config.toml
num_hidden_layers = 16
intermediate_size = 512
norm = "rmsnorm"
norm_eps = 1e-06
tie_word_embeddings = false
init = "normal"
init_std_o = 0.00492
init_std_up = 0.028
beta2 = 0.99
weight_decay = 0.11
max_grad_norm = 2.0
warmup_steps = 407
decay_fraction = 0.648
decay_shape = "linear"
Each number is 500 + 40 x the weight over its row's rms, rounded and kept within 0 to 999. Layers, rows and columns count from 0. Numbers have three digits each. The size before them is the row's rms in percent of the matrix's.

# q: layer 12 attention query, 320x320, rms 0.0365, rows 297-319, columns 128-191
# k: layer 12 attention key, 320x320, rms 0.0367, rows 297-319, columns 128-191
# v: layer 12 attention value, 320x320, rms 0.0583, rows 256-319, columns 128-191
# o: layer 12 attention output (transposed), 320x320, rms 0.0577, rows 256-319, columns 128-191
# gate: layer 12 MLP gate, 512x320, rms 0.0451, rows 0-8, columns 128-191
# up: layer 12 MLP up, 512x320, rms 0.0474, rows 0-8, columns 128-191
# down: layer 12 MLP down (transposed), 512x320, rms 0.0425, rows 0-7, columns 128-191
q297 095:454535503476507437550498429508538514493490527564475507547523469467470485441525500487531551477529443565435578507455534569428437511498418560483507493469464488583500481513485485436444547473475511
k297 095:456434483606507494532510500513443483498467528422531486515503502545494490444535602508527519471483464508446528534562527555461500540567469546525580461554480573549489535493521538479481512409485529
q298 098:592429467493568478512524569576467469453435570456571571507509521469494471462450503505459441463559493475487481490491521508539512465490446516556511563491494501542492411460485526459501488517576571
k298 099:580416505494548509468476496474446525485527484455497468508457506507500557491506483478519439430492479511495517466443574477554504514450450526613494485485549507569484511485541468501465503468546577
q299 107:561484462469511439472488470490500503541542512493515541483551525507438509514434514480489470501476410497525478526527484488525522438462476532522463521466550537524539464470461494470476490486531477
k299 103:552503549514540520562477442548522485521472574529564488504592482521492501506503570536459465466553486551517442569514474502610586494460558516480459521499485564440472597543503515498427569504512523
q300 108:488399473499540462542522589420461532483525530517495410496540487559470534478461504416483500486505527542452551470477541461439492512533482496594479499583554546483515427465479519492439504576492434
k300 108:486486535498442526517498493477478463487503520574476504452539478538538433497459545511461475465449504459525460466454491502459433513506474491561483498538519456431539563508492516471473450487520566
q301 098:493456630517535474577540500510501477496479476502475458527482464536536518539513457476491474510487484487496510530521548484433453503553517513489483556538477505490536604469472486472504475567561465
k301 100:494494501450541507516538610485498514481490450473525547479437471580525534489553469507469474480506502566506574467504499527452459385559478534436440521500503524521523538499545457469505420489484544
q302 095:492504441439443449577443501519509477502556446421416521449521464529497522558440506508572501551549479486460564449559481513439480421468512526583500468496498499583493462543559486511503534448503417
k302 094:494583511501401501521395523493477460548487540525459522405598588523494430507514470544562493541505556490495487585536495483530515415501444491405468501451534544505513512536457502482396540519534513
q303 106:475527498539417482528488522506587523512446522489520482486526482495526488499480485483400508513550537443517499547504477449519501539501460427502577509556492525417467502465463558508552468498533611
k303 104:489489492485508491494470518561600502490541430520465501519486477494503499516505475436454539486524530476476449492521472514445529518496584515576531476535534500454506500455504503550574466528503499
q304 102:513528477421418557514553456542465528502436490594462537539414493482455450505486508404501542503483415517429462462513474480439481477499395568466484473486482536555502450519450540450521475522498496
k304 103:450519473461428499523589499493504515564523470478481445443500503495463436504512501439493537563514497436469474509504510421486394529513558451476512441484519501565546488482540545493513487498513497
q305 100:500486515536454465531501575533519476447451546458495515541527468404421460489516509582485503589525567480535442549506470512569543526577481523477500524531483495434504523524540469561473501520541441
k305 102:526531512481495483559459479482516525513468509505497463555489497432503442463501509474573568554501522503479421494510566501514535541520513470548444510467475457484505528544454532534508568565504486
q306 097:501526519581449484488527482514479593452396517465547548566524498462521542446452564537502525505534543466520480472537495452561463475529553552463467549412486516516510480564540542463542523426529497
k306 099:531527460570475480534494538437500492405474494473499428535496480510446477405489505481577495527561508498482570517468521507496503594534560497401456478527431544558511531542549542570480485527503444
q307 097:519517563468495527563499420478432540465479521569537470530475520467547538439520509425555515506481455440538460508513560506502447555528445529532470444551457485557490511462510496551469486533544460
k307 097:558472505480480487552649513502513475440522560502505477544487456475510505480521461441578507500483475532503545479446536498535451508594437533560487479518465516491570516440556491574487475462490527
q308 109:546497482487537461503434508554526518467559480455493498546455477446422491536496458548478402504548447490507507530531519422527557461529486555600398512413504526587508453540635462555466529486481440
k308 111:511549505520599517500478492508521488518470512456507527498519606526470533501509534483556485478518485581518490575497468388512542435508556523536446589448457533595496475505577472510578471487432420
q309 100:486516454508517475421491471476538463535411530506465515558531499451493477491544515479449485534550542489553450564510535480489487495514532537483489535507521506447549482392461522417513576530491399
k309 100:472499498545468471482517570462448524426497554423556475487500422458486515472546481537438555519508545524500509479484497482460498543559500478524523440507494416442517514489500442540501539447474497
q310 107:504472507442437509527541452447449574513460495561587499584566505407473496485421525470515573497464531517566524543501512473483469487519433537489497492517504521422596545497481444465424515422478557
k310 105:499437519457442502504506521530472496573504472479503441512536520503466553460426509423510548501563490517447481456544562530517551562496406470509504447526452475487557516513584461478458546443508484
q311 102:453412494551428451523478500507539535560361526494476472535508463524485512544474451520564556545463517479460533547432521487506474524518506522527442528513518487454483429533531406404454541475523482
k311 100:428427535529481559489493438543528517547493577464584450551520522453487495422501557477580569497542499491428547494523499490531532595522507495504463470492472460467505515445551483428527511481480465
q312 099:481524527463450536580505467472437489463474468533486535489530544512480491484557456420573500529474536554512431452513462448456497467436542458489422522507501532466525546411496460520439490527487543
k312 100:474530610419462477522499514503448484480531461520497496469577588415452563458560469425493547549511569606497518514526456497513449524505556512532484483442480414427596496470470509499459484505503519
q313 095:454457510522438465503494539511470425414546461492528504533488467457501552555466536457588465519483465412438479406520492546466465477512491475487488489559526499482485463513576504435480517431508539
k313 095:542486432459487549609467429470452501517454498496505459499524486497544553499470549422579504499510517552428512464508506578530469487424560487470565467518536452469494481563544517468442560436496470
q314 093:517483473515500547510531525554502524429526474560498530548465457465500429508466507510473566511514481486586470558497559565519540528481547466531478527540463437472531513492475471374551482462501585
k314 097:520500488493472545580552540467520493455486503499482523525499510546489522513531482483540529512532521446484468538473531507536517486458552432585571422503499412486498529520550470495522567472557519
q315 098:487428447498466482482491494520489505466490491477520512473388541484479487540471542448488434390447452487528459487569525508464542498475424483468453522510520523474527484482545487498567496479575541
k315 101:499509516472480535507481572472533516476520484555528508456438520510487437525422520534463487474504498567548436492491526515477555401458508457530449473396551580448516470485509492476479515523564518
q316 094:468479467508450503521496511613482465476490457514449542486529443557484548522480544501639466495490533519506451432535560489548508453457504540487481466522560479410552490563533507497474539429511530
k316 100:531469537503456524454471542489494476489500475501547491552555479491465537540518504427570485522460510519482443476478507590526523554518513528497484548482512499442578528511490494461401490487546558
q317 094:450524559470517525475510539584490515436483553420527489517430550568532488496514467475587496436510439556466550401493482477519535501515517523444474468483469396519474505494466532459513465443494488
k317 097:455543529534516515538613544547495482476505525495499476538443519529434496534455548494541545417474547492473454485498514512444529530437531551461506476556511530524502515493438479463433516486573547
q318 101:535480463485497488506486530554447500514376540470467500449465575526497527458527462508537403479512483528428497503566521464460461443500409522522457479451504472513470457434511463478504562460613487
k318 100:435482597500451485481516490555543498490490463464530505526502511475454525448474441528534433526499512440524476539469505481490510446502529568465430447424524528480499426510495415519468532444492544
q319 105:487508521460553523426517457521578504507480469475428548447510466519426476500567477463577458467531560510521419524486560490476554477557538578518509501525517491518557484475524503507444596446534537
k319 102:420581548560513460468557457468528516504544470497479429494495554535441434476584537521566487432517505557477530521493557527476508487546560497490449607495480514473531489496525454408478517551451496
v256 112:479467527525445464503483538493503459514479524551541493541445485448471463514499499449504478470445457434498573549471605520510457470524544509457508497501493498493574528464502518468535527573453562
o256 117:498490484526535485450581463477521492489585511468530555488491476508474514485539506491522481446501605586551448468496509460506508508513469446401478540496484530536497491482493433537523538448555522
v257 096:481535580545523521505505504525539537474463498477425417490462517590458524513473485431587483504479501485508456543473500467495591457491445542462500454479518492475500558424436489544498522571466487
o257 099:526497563513529517564502513425489563476627442549581433504568516510473486485528532538506548436458496496521515485498523492501512538458475529480460518573496498532527482584499451541427456531514516
v258 099:420535466502514544460515548545498582472482512545522542504442485423450537520598559570520503511505548515516448522469454512450483498581438487506477426487491532555472445531496478523477521435401544
o258 098:566475615456499508549505521486502481496578495567470483513568497531519482530495488467436517567467463558458502500383444432486513532522481514544561512516490499535469483443490466554508463482457532
v259 096:497496468487485528495458452588486558480473488466506519400510532530473486457532480487521512518532489514552483531486462566478470474451487524442500513456480491551474571550481489480527504505498500
o259 104:516457416534588518550524537481423526457488532504469493517529527439518528510502410492458544544462463492463501507579545553502532460571555554523423518549497473556506436485469509451498465545478476
v260 109:515575537441509523489493432546508462519546483537488583551520495446492532513532529507548523493447529572549416458480557520460538511436506491537490452525424506521532455493571449548469523504538511
o260 111:451466548533482418451505424482541553534496473402492535439532478473518519473513533484507456522488473617574538472481460502497475540511451563480517559445477447552466414500511540497538536522535505
v261 106:533461387508489492482486554541433468540490563548541492497511528460457509489507433442432481502455490489443530493519507517460471507639519445514518505443493518510526526473459518489481523508495459
o261 108:497510466506523487492533467536506458500456467554447562499437444484534502472515567458543537488469477503499499536513529492482535459488473490508473482418488553514497519492507567494507489406498573
v262 115:548570464464492472485540500492507507488402518471472490524405513520513511610536487478481532462433523512502549556555460520485471514454490556523472477419584569450462460556504583476496478558552510
o262 124:534495448495486467472467548512497468508519451488502454483460429473508561442534428424471523452452502477527475505469443537477518463587390561563565518474455464400509467464470409530457500430432451
v263 107:500513517481427546540526410510466514492486503491506555541530522499429510568482516414505505503498501520548525509473415525513582521431484452445518585524495517480602472574502436422517494462462482
o263 112:492537484535580507456493468473509533558461558526529530504469533486545507444559508557451598541486444570517560497530573562492538546539476504468517418528518468488488500441475514532521521497521469
v264 108:571466518517485430488426478464521540522475508523495481503502472420407486473437470530457518418563481423517534564554487509446498518500495450517487557479419480482496467495518499444523489473562544
o264 117:520503387463546523496474532532539580485457504506515502520519474507516460417555482452546517420499543455516429541528521511545442537496514498458464539515472518411583514482411499501556536523494444
v265 105:537563527487512511475564492447511495506592525491451527519522515598450519537503612472517497529473545438543504525544457426494532508478487452455509541545464527501549483500508560577502457502446425
o265 114:432488521555479488477404544468539506482375582563549422511513502512506483460451525504484562504486500493486569414550508506461488540448432489508575432520489493461472565469541500498485509511480472
v266 104:585455458535476449541497553527536495504556520450501405529468500520485477552513495519481478475460538516508498447566508532536547505483571509504497458477501511476457508605570535538527451552500507
o266 101:513514414438498463508456498571470427485508404485545427496497557515472543460505456490516437499448500462464480493489489521490567514505480525599521448525527459484495514547548459500582484517528541
v267 102:451466477536489517501446552381489429475491489457502440478467487449517528494494496435460511501480507448483531567483539510515485525514499510492517490517581532488548531404500523428485522549538482
o267 111:575522535471588475490475454500521527526520484424506539546461474517472443488470525506559475469495536455518506478461420532495522478492510509428474511521519527475414501467493453524488514404503480
v268 108:465543445483475561511523483488481447484564485482584480565443505444473448544534513516551506526553493479516415478529525483492506462506491541493530529477483533534486472538534522478523474453503487
o268 114:513441486496498478504475491454532483485555483462554427493501441428512590486488455515505442478536566425502509502569458447505496523489554453489467477520528502502461500489524472450535463555446492
v269 099:515561428500461496526443499508484431491484471532494484554412456421499527552482499451450480490521490478491533573534556476502520545502515503522522521506558516488501474469536519476540430532485506
o269 102:536516524430553400416472477493536545476528454400495525476459443474509483450568545479578513459477567504520465449498514526474533484509516488514527478504503480434501494493480509560498497463496541
v270 111:521515438483499433520454474550507517509436507570561542457575418461536495502484526508474499469481486547440571479485534490477482493583506506487470560490540518551523564445530535499500553501510485
o270 110:458503546533409538459532442477529449511478463525479485516461492483518539524503537404489503485497489495529494535486458483528466502480510450467568526476448574462508508454487543469438488467527582
v271 098:481499431528487482504487556612514464502352462513500511505483445447493442491528468459485502479546507548478552489481493470432545519555451498528480493481462523489476505464546442462533485497444450
o271 104:494549562501458424454532452430499435544619461459448593520496461517484508513489560491570497467455483555537507513537496463522519573510527479540524484412534539442490483532498517471381461388514550
v272 096:529518501512488511492499518574503504525596486474451432481436488540511557589541481547466488523417549527473448530471472508468465484481466557497529468507555530539454429506508546530378564536502512
o272 101:516503641486519472537454515518486456508530513527458471512556487477405503537534533527467483484497476475548469516427532471450544468529463498584538518506491474486478486542573420546494422421481551
v273 107:472480511500559529526530438422523483508464506548523591475540533459512525420501442484492499436459473499506507531446529537488484507522484556522497502403564550545526552445456460481527541452491491
o273 107:489530411494463561478516467539555510493469552481508538519466441451522490534465517471447511570480545466503513522500477501514463406520529464466524545472462499510471461438482580471512537595477512
v274 094:433510484511542549478522549428503482524518542448452432471452542481462477498562526483475525562443472506448448498447454499456526516529518543545468455516493580477528431442445541510505531519492529
o274 092:506496564530553493598473521488449503484524517481446547527541426489475478490442536523470494473511475474505512528447466427505523506481426466494532527521505504495471574543470459530508465388479442
v275 106:497518492444452491491473509530516479474407496482567508570493461550434444603488549448539501431544475452468452513525445477518521472413451486515586522541432501466485488541505460487499471521469512
o275 108:522573455468472460483468471467520530548522529490489563522477525462518552455519526551539499519456491527579460449557555560491503563581481577544447498533531486547496446498450494515539543485536484
v276 091:587468417500497460575467493521577405522508462503479491546476497495495513497480427481445501478493463486448542517527549522446459463527515470552524540492532523496494509494538476431499498542528499
o276 095:517497500522546451458521484547498524444438491429482559545470435414524512502547596476626534438478487425525439467536534526514501473508543452501482496410524512420473468501484563429487465401547522
v277 110:489449474532540397501471555519474505537567465509465527465495496553498460513553531505457500458570459541513485538547590538500475534494576484574532483486499467541464478468553517455605489547589518
o277 115:541478521382513471478499577531505476487518436390517549535539501510503491448512464476546451498468530431482463447494451536541452470504474520523567591507470521498505495442471498471474464498475453
v278 106:618518491533541465544478469505484535498488471485487525462497548534543536613477497504529506530484532510535467488527455500513490471430526516512534560493491486505562527564569542539484517547506494
o278 102:489574492539558560455426507515450531448435498528534414493557532487473460414549508510497504520445452464497462511460553610468471495539472536493520459519489468532528462479475454555478476518485501
v279 103:458486518562538473558533528465481554523585506515448487420548493442508555510528476480521500536554530547504499509450448446445530538431464429470459517492488524512522461470493546499517521414479511
o279 112:529532526507550521495465538483432485499453545529542555527532491510482442445541562486452552537429430426486497554418537500503540511491449497499494542551516446540469566476474426521485466504481471
v280 098:452479525508509650534500475489515474488613468470462480417516524470550524565520495530551481546471520461538433471540438463425558507440523508482508523535547498515482573501469537518475497442485491
o280 101:513488455524610506547449442531435496526466527467540500520566512501447487478481473579437511457464406492509521510504479502438492467521494565491497467507553431567423553544505423486522512551510476
v281 101:567526522457537477468570534508534544518517478503462450581492470541503562560515494453538508525486507508470434528490532464478484465487519518519498521573607472510542407510523527567459527550506434
o281 105:517533645536459496478465528481456454488563481551510459498532485508496495539515571620507499547459509491516465523380491525482560509432415438558522498510456474469487538553488477535530472448519508
v282 112:575484524485463492520493416468522477517469473469517413459475506513510532461456425493521505515519532485450482516407464525468542479546433607494527513497596504439485497454517442507471560528562473
o282 108:475539565487508479503425473464533546500649524451493475459510488458474472550514552483514460456504558532523463526603470491492566515516494514543468529437458515378494462557519464476473479443526530
v283 095:505448388463503488528458614547477487508485589474525485554448569496459511481508492499451480497497494474457547543590531525485474474500516497514528561493467434512460553517519529527534480444512595
o283 106:588526379438560452465502519511478477422463411474497558529480458488529526449507511500533495492468565449450516463500530502443509496527568452545509482499530477504548520544472538504610486488488511
v284 104:530536527484545493449520479468469542507462496538543510482466503463479477556485482499476483437546529479503505591468494479547505493530397533521537494450570535526477490494403521517461533480452414
o284 103:553492584497497517450511509516544483528525505558496442536502443453491535568516549486471525548469570526490454570467514543529535433500524511513474483519442510466488482494460520554492449476486578
v285 106:552523541517487505485441472515464467491471469549586486507526489479442489458462484559486510461444466464516498435491612520563481477477476534519531468509480435532513600519501505536513567574501553
o285 110:447429491516441523490601475565539495552487495486481450480491522517500507467446436482459372439599524529519505497510470492562501534537533445486507524433495520503487443519471501495497505576528488
v286 107:454501466488513425499469495479511567496518486443495533600493480493472480388505544489517493488489509509563540506491488505430482522568529516527502569480487486523509510486532436426564436460502445
o286 116:473532468438488520541446570528488512498524541559509565447537512496473455491459466479482493518488427503479520476558555549474437527500533483525493491543505490439569506471466572505507565531481497
v287 108:517566528471520478487512510462493539501551503471515516463464531499510384564492510503478492471504507559577490564542431484487563515471507486526539420486407516489557463550447450519502549506490482
o287 110:465507462526478536552478568528571526468546455517586493507552517519478558470533469455433509524523557508459444577538486555531437513484464549544505527502471509477479468508509439524532483496552533
v288 099:462493468502493485522409520503417503443414540503522529471442496464555492516519471444499515458483534525479555575468541500539503471488467483500556506444558542479476548455465508518508565484473536
o288 106:561476567490498539510593544531535494507608478499504470580436499481456559462521510425499492540493552525433580513492486493516480486536541527519486564508465505496553446562518484526501441442495568
v289 099:559531476530507547434505450524460548489569563506560551535540493574510480472470578486560465481468483469548469459535538532554473516451499452460497481473378462548483545560472547547490506451522522
o289 106:472481392510452529505506499495504522497362497570476437494503562507530495481518389510447507571505483495508594480544533507489500468516496522473438505542523471580536478489541491509577518626439442
v290 105:481611533478497483464548519453548482545373489503485568563506556465517543605558494510481527469521497505518473513506470450541556500417437555457514511449448566512557462530495504489454470515486511
o290 117:454506499527401491463428428431510504542518487485562494520454391489559529507538544473488576543487494502490519488437478483510533559524448540436589490510514510468481451401457530535484503525483500
v291 112:418458459484395571510450569482446527481479492446464482495462495502576485512492507477464491494497485525470577512508372499407482536547490426479503523478532523480487435514531487535521484475462513
o291 117:542589511445607449490501526527461576507515531529388521504536543451520493430563442517487572488486502532476516544475514511491450464500489559527484491556543484518490535505507469525506521360484499
v292 106:451490537528552580511452501479541484506600512517432464418478501544617540546497497517553496505502600563518506513496464517531447528471455484465505472469516502480551504462498492457474531477542514
o292 109:500546579480567540515482516509488530535466479530488461472553477508431453441512464494508491491511441476520524596474519438527445419450474539518464516527496494476454520556500452519388546499524504
v293 105:472500480488521438559479483474449538492549492473440503383572394467527442421469527466539500461550518474458611551416573480547532589540488488453450488514477605492510506455438490503447464426545516
o293 108:531428552478538513477492522511550525516493520496482522478453504519475476523507474428450418530520485459462429477558501475496498492470521450462498466509401528470506504385461492524457522538532457
v294 102:496475534517536515462501551498480520537500492493488495522481545418519512574466494560452523488534567558542480525485402464431474494511527485484501556426506487486571414488505451477429475531488472
o294 101:492564475446513517543474459543493461470571459550585464519504481472488486465547489486476487506491468534526515637489516488557442541543531541503568534486517530488536504468445520468500482492443517
v295 114:469482556499531458497560441413493453499598484511562475518587463449476541557477457526517493477484475419466470496473478485503521528498545540430453458537483519544582461486505470518471531483565483
o295 116:532499582439470485455460430465571509520499493458531515503504504516546496550503523460426417461518560470490428518520440527541510498435480405533612493518525496542456518449505512493523523658519514
v296 099:465480495508495545458516455411465563513497456448497559415515565525517496476534577509520481485542485439537487503528475510523474521475541533531489463472475454499502563531502441503527481473486573
o296 113:459443431519503509530512549520523570456454564503531534496545550539494498470454393503428593509463498526481516456501506469488432470521536599455497544579502497585536492463506501474533589562474431
v297 107:463587473470489563491546487494446488513496471460466518487414561529487457551566550542475492537422503510513443574558473494471568501486496517520511503486555548398530485482491530544496513521423482
o297 114:438515487518507471463441555476478570464500529469518473487543479467471537444456509541489584504485514489526562492503519494437477519478497564542469485518471497521530459551559529497501468440471574
v298 100:526575469477498576492524420455509443483431545582567564498485510464504448459541544448519506403527509497510444566523521515553565533455498411518485483521463521519505502521437498552480507468475530
o298 107:503480452557476464448501474442613543601468518464471518520437469498524549489531511564535541549496548571501592484541456452516541521476507524414481468473498504489430462515538510475529527477500455
v299 107:492564487482505513474479475509449530505463549454482520427511482534530474388421402517511503459437563497450598500393418492496491513470396457497474534444529522505548468472406515567507565495519478
o299 117:536496494487513522479449490553457571561467524508406512511591519502465487441486516433443498530473454550504503588582507515541490492544458542515446470540468484463525506554436495560445533395519478
v300 113:589552524517448534497532483479528466470484544556529501455487572495474426485497429492521495481387491453487490516471477503541451463472502561497489503511480516509521552486480536440526555509487600
o300 116:478494417562508554473540477482482569491434554518474438519486446443528546440479487445517566459494504482494446498445536545518489454475463484445484518506469567488466455476490486519549539488500438
v301 100:441443535509490454475475567491474508465522541533469454546478472445493458523516483476454480446471435429510534516497542551560478525481569522501469464460629541543590494488506515407554505538448535
o301 109:587538492435512576482550512555490453509543445464515482512450480522487524502479436494513472500497513492533471502361521470522506434515440464478528495577436501508441501429486470575551531467514501
v302 106:452582528511490473478500482443489537507517480497435513494508478445506509557525582488544505464514483465464511478453458516533483543405494514483498458479471493557499474557432570583443509473444510
o302 111:537546539481409520513492508519530519537406525536499499485499505520492489478538429521377527499467519539532478524511570515505552437516444438522570467578513453500490515498502378598499488538499491
v303 112:564543473471410462459486474614480557514624522454497496555515437541483411470582544497494507443451487566477462507463524496486459507469514533523509498504506436503505444536524565523481449512505529
o303 117:523510545417445443447514540468544489550492442514429400549569504514506549499500457493475433546470514452524516564442521500506490477498542497591521555524481491491560447457566479511555472511464520
v304 095:453561564511483513540488447459484552509513495498508387447511507441556514515451523556506494502504523552554517524496468485536542498476471505436465468488532530446496415487490465463483535508470494
o304 098:449482524490493504519463471490540455502590485506538442482490501526507500488590458460429490481556545494548538520467461464489551573522480510499568538506516488455510553486524449526515475537533476
v305 109:508482466495444497525449483475497509498505492455566487489486525494540479537451524485545494473570521504454585409522484507516475544492546469487501532551422500534489595548572496499482496450504518
o305 112:470521466520461534549463491491500498525481541513491504491490573544485530496535430502568543463502510539496500478557502533513498498430526512472480439545532456529461466489536398531519547518524493
v306 091:513505440505449494483484538474455491499503560531488581511460546453470492522551524511452498476481467511527504465562430481479493472461471542460483545444445521494557490480548520515511481473518550
o306 095:512565418467553461424438492499470554481450462547450502474523432429497489443470449497503586511461516522475536488469573527418481518546528503420530539526555515485494485518488531474474460467483506
v307 097:564521524567470459516484552534520549497598542537485387493473436492484561481537573472503464536447517529496482510475531504474538466528503475536516493525513488541425497510476567500449500476460574
o307 097:510553554450471524582496510489462527491546414544475457485509515541500484502519469506547480482473461464555517504394532497447559553494502528506507501529494444514524520550538395558554432449518530
v308 110:471472522469466463481548485482461562493458412471479500522519475523534491482451476414489506555520517533516591483423516438479447518538503529487500530556534510493518458459452437465518499571484420
o308 112:534473613525543475421520524455496524516561587542457491479520533482529469543540560478449494490477483528524475496521530563555489484476500454502475507473497500493597541468490508499541524427477497
v309 105:544420539485507459465444442442465486533523480498532407499542519452500500496494506579475481510527418482411473456510564537549472549573468479530533473481608462549476509475533464544400512507505464
o309 118:470537466509410478503529470526605448516438459419467515529505519537553454544540460502527479476547626455587498520502528424520571423503491493549497473489505527392528521575531503502575495522544499
v310 096:554478526514457419540492468410506563501472506508483485473478456500546479478466504505452490457451463431495579544452518546544451536457546465501467476487514496492492502550475544477515453571513548
o310 106:538484448517498566473521568579526511523457538523493493498459555552458493517537429502525532510515529465444438519461519534558554457549490469483484453588472526444487524440505420545496578427526432
v311 112:533459466515502537466536481463467555486539545445499555536559595587492477598432402484455513438489447510475554440541417487479443491538436536450522506468459505484508613523507499488522523499481480
o311 116:432479397548476512539513489581497465466453466631550476562532491476466509484486477464477545459553530488494542473536501496553424477454538495486480524420577542479537495514540484439504522485486456
v312 105:429498510518476516525455477494440541451490498555490536464500489464475419535548529458579502524477497468523446501457519502480536463501509482539532529495499435550434542450456511518591549495478516
o312 111:573486484509519542529573545508511507480546480459496479493571542459525570481441436528450511508463514540446486533546493520466449481508554482454500533530469486525515496555480485513462436570470548
v313 102:483443467514593544470496474437437456478514521557531534495456496539479487514492439522485505452543492492551460512482544519507527494535469496537539508449597480489550503458467448544504520490499491
o313 100:580461529460540478514560492540505547482533428481524467557499444450457518518435565524538512545474515551488548525539494508468478457512560496448475445460433522533463515559501541475497519470496538
v314 096:436541509488426611535493476573478530493437485468535466527464504584514459543549535487589509500457568522499435497477444478539586465511530473492482456543519537459469540564428504523533502488427501
o314 095:463498544541516520528499518447454504551550550524474463491469558554519545478496491537444470566483476546494626479478501455465533526501466533563449447518481537582500472532571490559491488466494571
v315 102:374504474510507545473464488561468528459506437466452558504462429462557477474502511522561510523557532521544529531435496574451453512505492502477484501493455506506446519485540473497509521401508513
o315 109:546493507457539503568505490481441574492530555483475532493583479495422519512522440494454425501494442505562538530626507434437442434527557518543460575544494470533520457478499440480445516508420492
v316 100:510464564503531467561523521511484491539486483498434464512466483563479533467570513497490484504486484488512545553487589516478563524503454483544511418515574575472527495469519520550489517484475477
o316 103:448474569430459510496498519499533506498535528413551562439453538558531441522472577530525550558469549461468522434430493536517543525442508460536478492454411496509472464468500503507541425540623463
v317 103:542509485511491492516414520490521426503592468440440504421575477520522459517489452514453501514435472525445469435473537515500507509588511429521524556515548506510446559528496482486492539578466470
o317 098:450477576455466481501566449550539539536406499456435526470520553471472499534491592483547507486540445531510464469520515504472445490480544481487510416449475482510477514475495561483441508490540567
v318 103:494481499469436526535481499488469408556528459493495501499474484482525552606551423462492527458439545506471535477505495529424472526435535553515508536479592467547535510496516489490460534521496506
o318 106:532481565486525424414449432531534459621467502446477558543516445527496524509543513534436470458444523520545473528402508446486504442520551535528514475460555509462450495482498477521532470432506526
v319 108:564514537504525436436546489512504528538484517455459554480548536505467498492463589495475522509545425522448429550478546534449525530557492483567506491475464500520525459468479504498497524540553475
o319 110:430484518476413570549484489506528514520436549464497570455540535505491464499481519475507550496546482493540427479548484540514511525521445518544502542489452504464523471468413572477489463511505480
gate0 102:550458530499491484528413514528499570518589567469569517470509460451592402469486472481532516515586513523516496543524523448487478459508530620510552514496427404502552466466504517484548411509484488
up0 106:482453577525496499511531534505482465536599524497516501491433524405472496456484554543478491511558504554495481495540419484540420476493511498442570550437410487461546562383504468463503494509537454
down0 100:441474495518521543421441498494491571551411478471521477500446507546522476498470518489521508482516477459439582477458455495461573526440576498584515467485554482563461511495502410481488508459509548
gate1 102:528485526433522501539522535534503520498500492493577494485493475585531526458513533486496505480520495474403470494495515536544526558521507486509442484499459435478510518417469506520504577471523448
up1 101:449479451513509450454520512634524505461384533481550475505484487499433556460455548521536474473493440424595453510564535482564529521587536465529436542469445439531558485487464523493546454480475606
down1 104:441464482425524471526561464450491481495547495452507461493491535523494562561454474520542535497474430494465541516531524519535542487480461482496427474530585528436469487483471455511484489520477442
gate2 102:446459540559482438569501480522515581489484557480456551545566484441477495468494515424579570433493570422469506492490467498478532534485510542502539416577563594552492447554509496496531444568463553
up2 107:463512466453519534473487485478492500497498449480454496497495407490536447442480514524478534440454530497558478487504509474568487439468557513517488432495515498486498546479491427520488476441542493
down2 104:510462502508507455508543486489462497467539508481530502451523462491531472499505451482439458519469429453575483508510466602474507445452539463502492541460529484538461467536492470519537477535582463
gate3 101:487538516525555470556511454468507513544516503496524562486521511461417520484529501513579511544500578471473454509462487529518517505521489553495456486503505491513534518434498535475598454459544512
up3 100:456489471438473496490552553515483457506592495526493476519487579483541541507500519567465491557515458466575465554538553436552513486532531426478463509504502503550578454494518461494537524471460451
down3 099:486482542436480502562536542477521495547485471460512518499514463514483422483474517545444444438607513502484545524508510468530494505532474466432498512542522439506508513541528539462420494561510475
gate4 102:510450445493416464562399488469542420477519490474476460392474526470495529449591506433500498378567468510537570485533476489505497508512424529532450454473455491451538513490447459530505496540534497
up4 106:447462502485489518451523510519504400555474425450554431506514489464495470467519459558481505482485399552512530569456518531537476532510477504516503505526495550488454488582530515430516468478435488
down4 107:522548475459610540522473509482476466413432469479541543466494525491500482494423519456508547449465504550488454483502441518479492442490466545482499459539557472491471521492566456449524524447575508
gate5 094:613469499586545533508482458469497496477462518507471438513435467488400479474466538477467533545426554504475520514552568593524557585435469437495507480481471445466504515494476508542548506498543466
up5 092:505411486540556532519518530502528492554525503497564564514532474469532450523513509565517472502518488572514542464469529511505508519494484511460495507561472541468509506500478560531421504493502520
down5 093:568590523508498517550398486564567460528503512483482537450502565547486530519507451510466530448555444456502481499528499441449472480505538577445500381509464486539521479481541512597550490510483429
gate6 097:444457531520498503471548425446525532464481435548482451445493467490522542544569484471459506525487469455510469605526522506534544561450496528508567427563481470453467428504480450513484451495496472
up6 097:546509484467535527495491507411480535456434425563531507560451530486415441518532486533514523488489480523531528468504466468537479540483463477503403511490495510466533478586478526507507594555555537
down6 096:485435500499546508520552511472533459512479589506517472507474452468551512541498530507504471507559460544452495484541494443513516495571556581503544469486492471538536596430414518473544575565451545
gate7 101:524526521509523508486490527479589568517482532528596470501534429471494485545575565430536521420536519512495453480539478482482464531466486521495521443539480468528514533465518570535472539501537525
up7 101:438455529543480443521543504453494514412496558462470574475548508521492540536438469481593543562494506581506525554493524398480458445501473492507382406526597538568485460574521522502515453475535570
down7 103:544520520519507471497498474513573502500489483480525439500465482508441532504543531454457428465582469475492551552508507554506539508460458449509475542501502527496505451514492459423504490459449477
gate8 100:550558537446515509514495530527577530503526494467468472513499505473532551529543484503585486493500497520498471545489523474424459488520536592510512462472476529535585512520561525502542418540470466
up8 101:496409498474496527536482567456499473565486591427492552469508488439510472459487490562542504457504542468490521564479432485471439509496458475512540558570489514569436524421462575493487550487469549